{"n_layer": 15, "d_model": 96, "n_head": 3, "n_kv_head": 3, "head_dim": 32, "d_mlp": 384, "vocab_size": 1283, "activation": "tanh_gelu", "norm": "layernorm", "norm_place": "pre", "norm_eps": 1e-05, "positions": "learned", "qk_norm": false, "attn_scale": 0.177, "bias": "all", "tie_embeddings": true, "parallel_block": false, "extras": ["capped logits"], "init": "normal", "init_std_qkv": 0.0631, "init_std_o": 0.0, "init_std_up": 0.0631, "init_std_down": 0.0, "optimizer": "adam_variant", "lr": 0.00343, "beta1": 0.9, "weight_decay": 0.047, "lr_head": 0.0244, "warmup_steps": 398, "schedule": "wsd", "decay_fraction": 0.802, "decay_shape": "linear", "final_lr_fraction": 0.1, "batch_tokens": 32768, "seq_len": 128, "doc_mask": false, "train_tokens": 128300000, "steps": 3916, "dataset": "wikipedia_en"}
Each number is 128 + 24 x the weight over its row's rms, rounded and kept within 0 to 255. Layers, rows and columns count from 0. The size above them is the row's rms in percent of the matrix's.

# layer 6 attention query, 96x96, rms 0.121, rows 0-31, columns 0-95
size [ 63  60  56  67  65  62  59  61  68  62  59  57  58  58  56  57  55  65  60  63  65  66  60  61  55  57  61  65  59  60  62  67]
[[162 183 126 133 109  95 157 183 153 154 140 132 166 124 128  89 138 111  85 107  98 141 131 157  81 134 116 173 121 157 129 164 155 146  95 143 132 144 109 173 126 146 126 110 128 125 132 153 138 116  97 152 104 107 132 142 136 113 123 105 107 110 132 103 172 138 167 162 134 106 142 129 133 122 119 141 103 131 105 117 127  83 123 109 115  82 110 149 125 138 187 144 129  85 137 106]
 [123 118 124 118  91 111 123 111  90 122 117 113 101 117 119 141 174 129 163 120 125 156 138 123 122 139 146 127 155 138 174 155 108 124 137 145 117  86 140 120 116 185 113 163 143 106  95 114 132 144 157 130 102 179 157 136  97 149 136 126 115  96  96 163 107 120 120  94 165 139 121 160  99 143 104 103  75 101 125 121 149 148  89 142 137 104 153 158 104 119 132 164 144 180 140  87]
 [111 138 129 115  90 120 103 105 131 147 115 154 164 171 177 127 110 192 149 137 134 144 146 112  73 154 160  89  93 130 170 119 114 117 117 119  99 116  82  99 108 104 122 144 119 172 172 133 137 117 141 108 103 142 150 165 141 121 115 143 134 144  93  84  92 126 143 139 160 130 144 138 133 148 108 150 115 142 137 131 121 115 121  77  96 109 117 120 125 114 120 178 151 121 129 105]
 [179 129 129 150 144 137 158 128 142 114 130 135 119 120 132 108 141 156 150 132 109 135 149 133 131 134  96 158  61 127 122 128  95 157 159 189 191 140 160  62 115 141 139 138 128 123 158 102 143 100 151 143 150  82  87 149 166 127  93  96 131 166 108 119  82  85 115 116 136 140 115 147 136 115 140 124 106 126 127 122 111 137 133 138 104  89 134 137 116 131 152 103 110 140 123 137]
 [104 106 122 141  65 146 100 109 127  78 153 124 117 123 138 131 129 130  89 132 103  95 108 158 123 120 109 146 140 150 129 119 122  95 136 117 104 143 131 170 108 146 142  73 128 151 111 121 154 109 102 130 128 161 144 153  89 170 176 100 131 136 173  94 180 148 144 111 130  98 131  85 164 146  75 126 112 144 101 127 147 148 101 134 141 152 114 144 121 133 123 143 133 154 151 157]
 [124 147 182 125 145 137 150 169 145 100 111 113 126 127 121 166 156 117  96  95 142 124 121 119  73 130 149 109  95 174 154  83 151 146  92 117 139 146 145  98 149 134 104  69 105 117 151 107 134 125 141 133 122 140 171 110 121 150 116 137 119  83 133 113 132 131 111 117 119 136 137 163 153 131 115 110 188 118  91 142 141 161 127 106 135 132 129  77  99 113 168 164 109 108 123 118]
 [114 102 125 122 164 119 164 111 156 127 199 111 153 103 131 142 120  94  87 116 133 152 163  86 164 118 105 124 105 108 121 114 178 138 122 120 108 126 114 154 156 157 125 152 111 138 158 107 110  94 133 114 166 160 122 156 102 167 130 148 152 143 107 121 167 131 144 131  99 152 143 152 155 117 124 142 100 184 137 114  89 142 156 108 103 130 169 106 138 118 131 162 113 104 125 118]
 [161 160  91  78  91 170 149 131 114 194 112 118 129 156 130 177 137 137 158 111 152 160 131  80 133 124 129 121 144 148  98  85 125 161 126 118 127 143 136 148 146 140 134 131 134  91 149 124  99 126 150 142 147 139 106 177 125 140  98 128 157 122 154  94 102 118  84 134 129 118  96 141 125 115  98  87  91 109 164 129 140 118  92 117 124 119 134 126 134 127 148 140 133  81  88 123]
 [108 149 102 139 117 112 125 155 146 113 104 174  69 111 125 165 119 144 109 119 114 135 147 116 108 143 180 116 150 101 141 150  75 124 110 122 122 111 141 116 144 131  96  95 106 158  83 107 126 137 124 130 139 185 142 120  91 154  89 131  88 138 104 134 130 134 128 153  93  80 131 156 127 152 117 114 167 159 143 157 114  97 179  76 122 123 125 128 129 146 114 153 147 137 139 125]
 [116 122 125  97 144 161 121  96 136 166 147 108 159 149 139 144 126  71 102 119 141 110 166 170 107 102 109 149 138 118 154  86 168 128 141 126 131 117 108 107 130 109 133 124 114 110 137 139 113 174 141 123 153 147 146 119 143 126 118 139  95 192 139 148 136 163 163 147 125 147 115 162 130  95 103 119 115 114  83  75 149 122 159  99 122  73 118  98 124 124 119  87 116 140 125 166]
 [150 126 106  86 109 106 147 143 102 141 173 133 141 135 134 144 118 110 136 117 102 120 149 136  72 155 128 133 109 101 127 117 163 173 154 170 118 171 123  87  93 124 134 119 127 106 123 142 131 140 109 102 106 164 132 105 154 154 125 130 103 123 120 141 113 164  77 100  96 153  96 132 139 106 179 122 125 122 124 142 132 136 101  97 111  86 113 167 133 179 142  97 132 153 170 157]
 [ 92 124 129 164 103 161 152 131 116  99 163 131 175 150 118 143 133 140 101 117 127 121 122 137 102 148 156 145 120 114 114 158  91 148 110 102 119 130 144 118 102 118 129  99 152 145 155 115 175 123 126 113 102 117 184  97 168 113 121 110 122 123 160 106 118 183 167 165  98 169 133 145 130  72 157 114  75 122  95  98 113 105 106 125 134 122 157 161 130  99 102 126 131 130 136 120]
 [148 115  62 104 125 144 146 108 141 154 148 122 133 118 106 145 130 165 151 156 129  99 102  92 175 138 124 132 143  82 131 132 120 165 149  85 154 165 122  95 122 128 123 120 139 133 131 141 147 128 139 124 167 117  93 106 103  87 174  96 106 175 115 116 138 112 111 137 137 132 113 150 149 128 140  97 140 228 156 137 127 121 129 136 129 127 116 119 117 120 145  96 148 127 146 118]
 [102 151 112 140  95 127 152 101 128  62 158 101 174  72 148 112 160 134 165 168 141 153 119 138 150 106 164 133 108 117 144 116  94 130 112 118 115 140 117 115 147 136 112 141 126 180 103 118 132 147 116 104  97 143 189 134 132  91 127  99 103 149 127 120  98  86 141 132 157 155 134 171 141 138 145 130 120 106 156 153 108 121 110 134 128 142 128 150 142 135 125 131 140  83 139 181]
 [103 142 139 116 123 153 128 106 121 150 108 127 166 149  76 147 134 140 108 129 135 127  99 122 103 160 147 148 103  98 107 100 110 141 150 121 116 123 151 162 115 181 100 104 128 112 127 127 178 128 134 135 113  98  75 139 119 129 124 111 140 111  85 115 137 138 127  89 133 101 147 120 139 146  92 124 108 117 114 143 110 132 130 157  33 102 116 115 144 119  99 125 114 197 149 142]
 [ 83 123 168 119 133 125 109 172 135 124 103 130 133  91 142 148 118 110 150 167 120 113 163 112 100 132  66 105 121 125 131 156 101 126 117 145 136 112 159 131 145 164 124 102 125 186 138 160 118 143 160 119 127 128 127 165 158  95 153 101 121 133  88 131 153 124 102 143 160 144 134 151  72 138 165 134 128 104 144 134 106 138  72 140 116 133 101 154 136 134 121 164 152 167 162 143]
 [142  98 148 167 119 147 170 137 140 135 133  95 122 128 164 154 139 125 137 112 164 130 144 111 131 105 120  68 134 123 104 119 126 104 183 134 140  99 112 150  64 151 133 152 102 151 129 161 113 126 132 105 182 166 111 149  97 116 140 172 110 124 123 145 146 109 103 104 140 115 166 124  77 146 114 138  99 127 130 138 149 118 136 123 148 166  95 115 143 142 100 124  82 135 155  94]
 [117 177 108 122 114 143 160 108 112 106 133 134 135 132 186  99 143  88 120 114 134 128 114  90 110 149 139 154 100  94 122 157 138 167  80  90 116 167 146 123 137 128 133 148 139 131 175 142 125 114 142 122 137 125  76 155 104 127 132 130 125 113 154 184 148 147  81 136 130 135  93 109 121 122 165 146 158 116 128 151 143 142 199 120 111 149 102  95 125 107 153 137 114 107 111 116]
 [138 130 117 141 125 148 158 113  91 151 164 138 153 149 103 141 102 106 105 165 122 143 159 115 125 142 165 169 123 110 130 169 100 132 156  89 113 167 114 158 110 154 120  89 110 175 112 130 113 156 128 112 114 121 140 128 111 165 118 109 108 142 185 113 133 124 119 169 110  95 121  86 140  94 162 134  65 100 163  93 136 120 133 121  80 134 132 125 115 115 134 105 151 134 120 105]
 [147 102 135 140 158 131  44 137 115 114 168 149 161  76  99 170 151 124 111 101 153 131 173 126 118 150 128 121 122 114 128 131 123 118 146 108 113 116 129 135 136 131 129 155 114 120 146 115 157 148 122 129 116 141 192 135  84 123 142 116 113 106 114 169 156 135 142 155 157 128 119 125 128 140 118 140 136 101  87 107 143 140 111 157 137 176 146 106 158 121 153  78 126 149 184 120]
 [104 101  98 138  88 131 159 110  81 136 128 132 115 168 132  91 140 123  84 149 162 129 141 139 119  91 144 173 108 118 101 130 105 136 125 114 111 124 151 123 125 106 123 147 119  93  90 114 137 173 178 128 104  76 110 145 163 126 158 143 159 140 151  97 137 123 142 177 103 127 121 177 130 144 127 163 101 140 128 100 146 115  74 144 145 112 142 124 125 114 142 139 148 169 126 159]
 [128  94 119 166  84 112 116  95 132 144 141  98 164 119 105 116 138 149 132 129 122 125 142 164 129 159 103 158 101 102 141 132 152 179 133 148  94 120 133 108 147 128 139 108 112 175 171 150 128 141  99 130 119 103  96 112 169 118 121 112  91 117 116 126 145 133 152 154 155 153 150 171 182 109  85 138  73 158 117 113  97 110 113 144 120  96 112 138 116 130 180 117 155 123 121 115]
 [145 106 134 117 126 180  91 152 101 122 151  73 164 146 126 115 159 138 108 140 169 136 167 135 144  93  85 145 103 108 151 142 147 149 122  79 142 172 137 115 100 111 134 114 105 118 124 137 156 115 123 154 145 113 161 102 136 144 153 162 105 149 121 117 166 139 137 108 105 163 120 161 105 117 129 124 164 105 122 131 164  75 137 143 118 115 120 116 151 143 108 123 107 151 120  67]
 [134 142 104 103 100 166 104 136 117 102  72 137 121 147 171 108 106  96 148  91 166 106 156  96 104 116 180 178 100 127 123 136 113  85 131 118 135 136 146  80 139 119 101 157 137  75 142 128 123 111 133 106 118 135 114 175 109 114 140 136 131 117 112 106 158 120 170 131 118 120 142 135 110 180 153  77 148 128 103 124 135 141 103 131 141 153  98  86 127 142 106 134 136 127 149 128]
 [113 154 126 164  98 119 145 134 146 122 132 117  67 121  87 147 155 179 139  98 109 100 114  94 175 132 128 114 171 121 112 148 109  91 134 127 145 104 124 131 114 101 169 124 110  88 152 110 109 115  98 110 119 162 135 108 155 125 133 151 137 139 179 159 139 142 108 136  84  84  96 150 132 160 106 127 135 122 131 148 144 119  65 110 167 118 151 121 127 140 150  94 136 135 129 139]
 [139 159 146 143 114 121 155 100 107 149 124 116 115 140 131  95 117 161 124 149 141 103 120  91 154 114 134  74 197 141 121 149 135 133  88  90 113  84 151 144  93  83 125 137 152 147 104 120  97 118 130 145 162 115 138 116  73 156 105 161 110 118  76 121 127 135 116 137 114 153  83 146  86 170 138 160 158 119 141 130 159 119 128 133 124 143  97 152  95 141 128 125 139 136 139 126]
 [175 134 137 121 171 115 134 111 161 122  92 137 103 139 144 149 140 166  89 107 120 147 130 134 119 125 167 123 162 114  93 124 119 145 121 102 124 105  99 114 133 130 111  95 133  51 165 112 109  88 134 144 114 116  92  87 137 140 134 122 113 127 131  75 128 141 101 141 140 159 131 110 129 177 114 111 159 137  62  95 144 129 147 120 129 153  96 118 111  99 109  89 125 133 143 131]
 [127 109  66 124  95 150 162 129 127 115 133 169 167 121 130 151 160 118 101 126 153 121 128 126 106 149 136 128 147  96 122 158 143  74 115 138 138 123 137 139 137 108 159 145 101 142 165 186 101 121 120 114  99 104 122 116 138 107 155 130 138 181 155 114 146 112  98  97 102 152 137  78 150 122 106 130 150 145 149 132 144 144  85 110  76  96 126  93 130 112 162 150 106 136 120 158]
 [146 101 137  98 141 106 108 111 146 145 128 138  77 158 109 120 119 100 151 140 109 152 130 124 133 143 138 163 168 196 142 114 159 134 119  93 111 129 164 111 202 108 128 103 120 115 173 157 161 122 132 140 104 145 141 127 118 139 193 137 103  95 125 143 127 145 174 142 138 135 141  93  77 126 117 105  80 133 146 126 116 126 147 117 132 117 145 165 128 130 136 126 119 147 132  96]
 [120 106 100 172 113 124  80 143 108 100 177 117 154 170 161 134  87  90 152 103 126 118 118 136 103 120 119 140  62 118  97 118 136 114  93 112 150 118 108  80 108 104 119 118 123 157 143 117 142  94 104 135 117 146 124 121 148  97 144 127 170 136 146 113 148 139 106 145 104 141 105 127 130 102  92 151 122 167 109  78 136 113 151 164 150 149 134 130 111  82 137 143 120 145 137 166]
 [127 160 194 118 109 133 148 158 138 141 131 161 110 131 126 120 137 141 136 112  87 141 148 139  74 122 133 112 136 134 146 131  88 112 133 181 102  84 149 171 151 125 117 148 136 102 105 102 102 125  71 146 117 131 181 136 137 134  81 138 144 115 126 134 105 121 138  97 122  79 131  96 102 140 122 101 142 112 186 165 144 151 147  99 140 131 125 138 126 136 137 129 151 169 128 107]
 [101 125 138 160 126 158 227 139 152 119 149  94 157 114 154 132 141 136  87 141 149 121  89 161 170 155 120 125 152 138 106 135 123  92 103 169  88 137 107 114 124 114 138 130 125 126 143  91 131 139  90 116 143 136 134 117  90  83 151 122 149 125 123 125 136 183 155 113 126  98 172 141 135 114  84 128 138 136 135 126 126 116 109 175 101 131 126 109 128 110 129 160 135 113 125 133]]
# layer 6 attention key, 96x96, rms 0.116, rows 0-31, columns 0-95
size [ 81  74  67  69  72  80  72  64  79  68  61  79  64  66  69  69  55  75  82  65  79  78  62  65  61  70  70  76  73  63  59  69]
[[133 124 134 111 150 109 131 108 135 180 117 115 113 162 127 134 153 128 118 133 112 135 134  92 129 120 118 189 106 122 153 111 128 129 126 137 114 151 121 111  86 101 126  97 149 111 132 112 172 128 137 117  91 137 118 121 126 114 104 106 165 145  94 119 144 112 138 123 144 121 140 123 198 131 122 112 127 122  98 153 152 142 164 166 123 148 148 121  16 145 153 127 135 150 115 167]
 [144 152 129 154 143 119 102 147 137 106 131 148  94 142 117 151 142 142 148 128 109 155 120 122 112 129  96 157 147 126 121  90 175 119 130  94 142 110 118  92 181 113 129 126  95 125 133 165 189 130 116 115 144 106 100  85 109 139 126 139 132 133 154  92 140 145 134 184  92 135 125 112 167 150 168  86 149 111 111 140 147 150 130 120 156 134 130 147  48 124 138 105  96 132 105 122]
 [186 119 149  93 127 100 140 172 114 136 132 129 117  70 139 158 136 112 116 133 116 151 141 126 144  94 133 143 149 116 151 147 127 144 138 167 122 131 116 162 174 130 133 105  96 102 155 126 167 127 134 143  97 160 123 118 105 171 142 153 127 125 145 130 167 139 120 143 134 134  95 140 136 144  94 140 149 105 150 147 116 138 142 139 122  82 163 109  65 157 153  78 120 114  78 100]
 [115 137  90 134 103 133  93 104 143 110  83 145  92 132 116 107 117  94 123 137 150  80 140 125 124 115 131 121 119  87 109 104 123 148 169  86 139 168 155  62 122 120 130 115 122 113 114 129 100 118 111 130 114 163 110 120 102 175 119 124 161  97 138 102 156 116 135 152 106 153 116  86 149  88 168 127 179 122 130 116 125 131 100 131 142 129  98 131  59 151 134 140 132 132 141 112]
 [ 99 135 158 145 162  89 117 133 143 116 100 117 145 139 104 130  85 153 174 103 133 142 102 142  85 119 125 142 132 118  92 124 128  98 126 120 174  66 116 134 157 119 118 177 164 129 125 147 162 131 129 112 128 137  79  78 114  77 130 101 113 140 100 107 101 117 134 157 131 115 112  95 128 110 129 107 157 123 118 104 120 118 137 129 116 109 156 151 133 125 101  79 142 116  69 129]
 [136 135 140 132  94 121 140 122 101 104 106 112 125 142 164 144 124 157 144 165 121 124 131 123 143 126 138  99 158 169 156 159 125 106 135 125 124 131 122 144 126 137 126 166 150 127 121 137  53 150 113 158 166 114 117 159 133 174 124 129 116 138 134 131 104 122 135 105  87 146 136 124  63  94 137 115 148 111 165 165  95 118 118 117  96 133 129 129 229 126 144 131 143 144 115 114]
 [132  95 142  76 136 146 178 146 100 124 112 118 166 121 123 111 152 127 112 171 144 100 114 138  97 133 141 159 106 109 138 152 144 148 114 154 115 167 138 129 140 133 158 124 140 138 163 125 179 147 158 133  74 117 144 161 126 176 115 122 120 127 142 123 108 116 135 143 143  91 124 132 170  96 130 139 112 154 115  94 132 115 107 105 101 178 106 101  57  99 137 113 152 151 120 127]
 [177 136 150 115 125 134 111 102 118 128 115 144 145 127 166  87 102 113 111 157  97 154 136 114 163 151 140 153 138 119 108 146 110 141 133 141 116  99 149 117 142  89 193 124  97 134 146 118 171 113 169  98 113 112 140 138 109 128  92 141 153  91  90 124 168 143 108 135 157 142 142 124  85 152 160 129 105 108 121 122 131 136 138 173 129 147 130 167  66 149 163 129 124 171 139 137]
 [172 113 136 142 132 114 102 107 106 114 177 144 158 131 138 140 146 116 158 157 130 113 150 130 106 132 127  91 124 103 147 105 121 125 120 169 133 122  93 127 159 127 120 156 136  78 110 121  57 151 115  97 131 140  88 148 136 141  99 131 119 147 154 143 126 100  93 117 122 148 124 146 142 143 104 122 118 107 139 140 123 158 148  90 144 127 147 107 229 113  96 154 137 116 111 103]
 [132 125 118 149 113 133 121 176 106 115 130 121 142 106 126 135  91 115 123 137 138 101 123 125 143 132 159  92 133 186 136 122 106 134 119 156 129 158 164 179 158 147 117 175 107 140 113 144  88 111 122 166 112  93 138 167  94  91  97 140 122 158 110 103 111 138 133 143 105 116 150 121  70 105 185 121 118 134 155 118 112 101 116  97 114 156 173 113 157 157 110 134  91 113 151 141]
 [134 158 120 122 105 148  99 114 140 143  74 150  99 116 109 157 117  86 144 153 157 131 129 111 193 129 138 120 101  96 124 133 113  71 140 132 170 134 114 109 127  75  82 149 118 176 121 163 105 121  94 157 131  99 110 152 113 102 130 141 125 134 106  84 164  91 123 136 120 112 122 162  84 112 132 114 125 131 137 134 114 137 102 127 120  92 149 123 149 151  95 149 123 142 156 127]
 [136  95 135 139 146 104 126 153 152 127 147 124 118 142 144 138 133 121 116  96 114 109 103  97 135  93 115 163 125 128 136 118 160 140 136 130 128 136 121 117 132 119 108  88 118 134 146 132 196 130 147 130  96 163 117 127  95 116 135 110 122 118 123 143 154 127 136 155 139 127 138 133 178 122  93 157 133 167 121 109 150 141 137 131 130 126 111 136   0 142 185 153 134 136 132 146]
 [140 157 151 109 149 131 120 106 157  92 110 102 114 115 114 107 115 167 138 129 170 147 190 138  97 143 121  92 142 156 117 109  88 128 158 156 144 110 117 139 147 113 144 124 147 162 114 145  66 110 101 148 129 121 117 159 132 108 115 112 109  95 172 146 136 105 111 119  80 107 113 118 135 112 164 191 142 133 126 131 137 138 101 140 135 120 140  83 116  98  72 146 146 131 147 134]
 [169 126 121 120 117 131  79 117  94 132 128 133 162 140  74 119 132 142 103  88 104 126 135 147 120 143 152 172 134 127 127 110 199 117 143 123 151 129  98 151 147 124 147  87 139 125 143 173 139 131 124 139 116 128  95 118 123 138 136 146  75  98 143 135 132 142 172  94 175 171 154 158 132 154 127 169 118 139 115 150 143 117 166 103 158  99 133 112 108 115 148 149  99  94 110 115]
 [114 123 134 145 133 112 151 148 133 107 165 141 174 152 151 116 151 114 171 161 143 119 134  94 166  81  97 125 103 107 151 120 130 111 145 120 143 141 130  79 144 112 123 121 123 133 130 111 192 121 119 119  78 142 125 100 151  77 130 114 127 111 101 161 137 134 114 136 115 114  95 144 131 172 123 152 140 125  76 129 132 110 139 126 157 138 115 161  41 120 155 113 139 120 131 107]
 [173 126 115 173 112 154 131 146 111 152 126 156 140 113  90  86 119 127  95 119 105 118 101 158 144  98 112 143  89  97 124 115 100 135 137 145 175 140 113 106 117 153 114 120 138 135 130 175 129 118 131 131 136 108 159 125 115 166 146 117 130 137 121 150 102 117 124 196 131 129  81 147 122 104  98 136 102 186  96 173 149 143 134 150 106 123 131 105  73 113 157  89 125 136 140 115]
 [170 133 161 148 139 156 150 141 162 128 101 125 157 127 101 111 112 129  98 106 125 140 104 104  83 169 159 143 105 109 107 123 138 161 133 114 159 130 186 154 129  79 146 165 120 129 116 149 130  89 131 147 116 129 129 133 123 115 146 120 121 105 178 110 125 183 157 186 147 149 171 154 123 144  95 101 139 122 124 125  97 130 125 130 103 165 139 138 148 108 142 127 142 148  76 131]
 [140 117 147 121 135 141 111 129 130 170 129 142 127 118 155 104 162 126 155  90 160 117 131  81 123 129 163 111  98 130 125 178 150 130 145 135 107 133 168 126  88 149 117 136 127 120 154  86  89 143 121 142 152 132 146 148 132 168 136  92  82 121 113 128 156 113 113 100 139  80 101 142  96 161 142 134 123  82 112 178 135 133  94 109 116 129 101  97 175 107 125 158 125 183 132 119]
 [128 126 122 132 122 124 148 139 126 140 136 109 121 131 146 118 128 133 145 102 135 144 158 116 117 136 110 157 116 131 105 126 139 109 133 137 135 125 130 119 132 131 124 106 128 126 132 106 220 119 145 107  83 158 140 134 111 115 127 128 131 122 103 132 147 121 144 155 149 127 124 134 188 133 103 131 140 166  80 109 152 153  96 132 140 133 125 146   0 148 169 142 110 137 113 144]
 [124 129 107 100 111  84 179 134 140 117 159 127 180 134 132 151 130 172 175 123 123 121 111 121 140 123 106 161 135 122 122 130  78 113  92 173 170 157 119 158 101  99 127 130 128  94 142 120 128 123 134 138 140 114 166 163 127 154 160 137 123 143 108 119 139 173 156 133 134 161 137 143 118 128 180 114  79 188 128 134 153 102 124 100 145 109 100 113 136  91 133 129 126 106 155 124]
 [156 141 122 156 161 121 125 139 135 105  94 128 127  98 148 114 108 124 141  90 102 119 102 147 134 146 122 131 138 126 108 107 145 128 137 157 132 119 151 129 123 142 111 131 122 176 146 115 172 134 111 132  89 165  81  83  94 110 120 163 110 128 147 130 116 118 116 129 123 127 138 143 170 144 123  94 137 101 117 116 154 116 133 148 183 138 112 136  16 116 111 101 113 144 142 170]
 [125 117 118 140 120 128 126 156 143 114 112 117 132 126  89 121 119 153  95 140 103 125  96 129 164 108 131 165 129  98 109  98 143 135 148 130 117 134 114  98 137 136 132  99 148 147 129 113 199 124 142 135 103 128 114 132 125 132 149 117 142 116 138  97 150 138 111 130 123  91 109 125 172 142 138 132 165 158  98 115 126 130 109 142 139 109 179 119   4 131 157 139  89 122 114 155]
 [114 138 155 133 128 113 169 134 169 121 157 157 120 149 133 150 141 147 121  79  83  95 149 136 153 133 160 112 142 163 148 176 126 109 102  93 136 121 140 146 104 149 162 159 160 125 122 150 102 104 110 140 146 142 116 166 122 100 113 140 125 117 109 146 111 136  79 191 108  92 149 130 154 126 154 107  72 124 149 117 125 103 113 116 154 101 143 109 136 138 136 166 151 152  93 151]
 [164 130 165 118 175 116 139 100 124 159 119 120 116  87 174 164 187 124 165  93 150 126  95 147 120 116 175 113  99 119 170  86 115 123 131 116 157 113 135 141 138 110 146 151 115 121 140 114 109 123 153  99 123 117 152 118 141 158 145 157 115 103 155 135 113 115 116 127 135 156 144 116  31 124 121  95 127 117 146 154 143 119 132  89 149 130 118 107 150 118 130 127 121 141 109 146]
 [125  92 135  96 105 116  90  98 105  81 115 141 117 123 154 115 111 125 128 109 119 160 102 145 154 172 113 134 126 131  93  64 114 135 120 158 154  96 140 122 100 113 145 161 104 146 120 153  79 140 143 124 133 128 146 147 113 111 153 144 161 103 136 132 152 145 114 135 112  87 153 118 117 120 147 129 125 126 117 125 115 119 101  86  99 116 121 144 229 113 113 142 158 127 156 144]
 [167 134 126 102 126 165  86 137 148  83 166 158  96 102 150 141 120 135 125 105 150 155 139 135 108 128 128  97 105 158 136 115 142 139 118 137  99 118 132 124 136 167 140 160 116 143 107 146  67 131 118 132 162 185  98 158 146 118  91 116 126 162 127 150 124 133 129  91 116  95 119 134 100 130 104  86 118 101 112 156 117 147 120 141 129  96 157 144 199  97 101 125 116 154 103 124]
 [122 121 154 125 118 142 122 123 143 111 139 117 141  82 191 139 111 109 148 138 139 118 148 107 130 118 126  80 140 179 147 177 125 110 129 128 145 161 117 112 115 104 144 154 111 139 112 105  69 158 130 115 156 126 139 151 128 155 144 121 144 154 170 153 135 160 129 105 101 133 135 118 120  95 124 109 141 107 153 145 144 119 128 166  96 140 148 128 237 112 116 135 127 106 125 131]
 [112 129 125 143 152 144 112 113  97 122  92 127  94 114 161 109  96 145 179 113 164 154 157 147 125 141 154 109 130 109 136 116 108 118 135 171 130 139 126 124  77 130 135 132 151 170 132 133 101 122 122 151 154 133 162 137 108 160 139 135 136 135 116 128 135 137 111 144 146 128  85 161  84 142 130 144 109  92 131 163 127  98 135 102 101 169 146 129 214 145 108 133 174  83 157 118]
 [112 120 153 133 136 108 139 156 149 138 109 116 123 139 130 128 154 134 122 133 100 139 115 134 146  98 141 142  83 134 101 146 120 149 145 113 119 131  88 108 143 137 150 103 128 136 123 119 207  99 145  87 109 117 149 130 167 127 117 124 150 132 107 158 145 122 117 136 120 101 107 125 174 163 129 128 137 154 132 122 153 147 164 103  83 140 108 113  12 132 134 109  95 121 128 148]
 [106 103 105 122 175 100 118 147 146 134 137 114 107  98 141 150 135  95 119 108 120 164 124  95 105 115 118 126 120 122 133 184  90 124 136 118 138 126 150 118 104 140 129  83 151 121 117 136 160 118 146 142 117 157  74 100 118 164 157 116 109 169 125 130 104 107 141 144 106 148 107  93 146 119 173 131 166 131 139 105 122 130 108 120 142  82 117 115  67 135 114 150 182 133 138 190]
 [134 122 148 125 118  76 141  90 102 163 133 176 151 152 115 156 136 121 119 119 113 138 126 128 104 148 123 172 122 116 151 115 117 153 143  94 147 139  90  81 118 189 111 113 103  98 141  94 166 106 151  81 129 161 131 135 126 105 141 139 178 131 119 126 133 123 138 131 135 137 116 147 105 117  63 109 114  97  70 128 122 122 153 152 129 156 111 157 130 160 135 133 122 143  88 115]
 [ 94 102 159 115 145 103 107 117 137 134 129 110 157 148 150 141 113 126 121 115  82 151  99  78 147  98 159 137 144 153 138  67 173 149 115  97 105 150 117 181 120 133 106 130 141 141 114 150 134 144 167 157 103 132 156 123 175 109  91  96 126 130 186 147 128 115 122 131 126  89 122 129 138 163  94 148 123 144 112 142 108 107 111 149 145 178 134 133 123 101 139 133 142 115 103  89]]
# layer 6 attention value, 96x96, rms 0.103, rows 0-3, columns 0-95
size [105 111 120  92]
[[106 165  93 122 165 118 126 121 101 125 112 174 112 145 153 125 157 107 112  93  96 142 137 122 100 162  97 133 109 141 112  74 103 139  81 101 110 151 118 138 163 107 134 127  78 153 128 115 120 115 103 167 162 107 140 149 176 137 123 108  79 117 132 146 142 121 144 137 147 100 136 174 116 140 136 143 159 144  86 117 101 120 134 131  99 128 115  85 120 124 148 111 147  85 149  98]
 [141 171 120 140 156 140 162 140 159 154 115 169 159 108 140 102 132 145  92  90 139 109 121 123 127 153 113 121 102 113 178 128 115 125  58 107 155 141  96 115 133 127 102 132 106 142 149 147 140  97 118  63 154 122 154 116 126 116 133 111 108 109 129 156 122 134 108 154  65 165 135 137 112 132 146  93 151 150  99 126 117 127 150  92 109 128  78 122 125 124 142 119  99  88 147 123]
 [103  88 102 123 100 162 135 149 100  80 112 117 149 151 135 158 135  54 126 129 173 116 132 107 106 166 154 118 143 114 159 147 109 113 110 127  88 108  55 131 135 123 154 126 100 119 119 106 157 137 132 181 138 163 163 135 135 136 129  98 158 147 161 121 104 115 122 123 122 106 149 129 138 136 110 157 152 128  80 113 122 133 137 108 149 125 148 146 136 140 163 126 133 139 172 140]
 [140 169 112 105 164 158 152 160 105 110 129 146 148 169 118 147  94 145 106 121 118 109 131 167  71 146 129 138 110 152 120  80 122  85 139 129 130 100  82 118 151 122 119 135  68 123 148 102 117 134 103 123 140 160 127 137 107 133 150 134 160 125 123 112 134 150 142 136 107 117 169 135 131 143 157 115 135 178 133 124 123 142 117  96 116 173  55 134 125 170 139 109 112 134 100 150]]
# layer 6 attention output (transposed), 96x96, rms 0.0878, rows 0-3, columns 0-95
size [108 108 113  90]
[[103 100 127 170  83 133 124 106 122 116 120 148 114 122 137  98 106 132 113 162 138 126 136 151 135 111 148 169 151 163 131 141 117 146 130 142 140  78 159 109  89 171 116 161 144 114 140 130 131 147 136 129  93 123 155 129 143 117 156 141 157 125 125  84 110 164 118 142 123 154 169  85  96 134 129  81 126  85 144 110 150  92 139 145 141 142 146 203  98 105 118 107 130 153 112  90]
 [112 104 113 146 116 106 109 113 137  84 156  92 117 168  86  92 108  93 142 156 136 141  98 156 131 113  98 171 158 139  86 109 114 121 147 124 126 104 146 132 119 136 118 120 162 107 149 157 116 134 117 180 109 141 118  99 142 133 151 142 145 145 141  86 112 155 168 138 146  89 159 110 151 113 118 140 140 106 142  96 143 101 142 154 139 128 170 188 128 126 105 143 175 126 110  93]
 [143 123 144 127 142 126 114  88  94 133 134 143 117  98 122 147 127 205 102 145 126 125 108 103 118 126 141 112 124 124  85 125 115 131 155 120 147 157 220  96 111 145 115 147 128 114 179 157  76 137 139  79 130 129 105 154 111 130 143 170 130 134 142 167 135 134  93 138 127 136 107 120  97 135 141  84 135 114 149 138 148 141  90 125 140 162 128 133 137 118 119  94 133 123 139  85]
 [133 133 147 180 125 143 132  82 119 119 154 162 147 126 114  72 109 100 139 134 151 130 110 135 173 107  73 160 117 150 106 152 131 156 128 137  99 151 181 114  97 130 130 105 155 105 135 125 108 105 128 164 133  44 119 124 137 120 100 101 146 105 182 120 129 148 118 140 164 151 154 129  95 132 125 114 128  96  98 139 155 118 127 127 150 154 130 137 124  98 122 123 140 137 145 101]]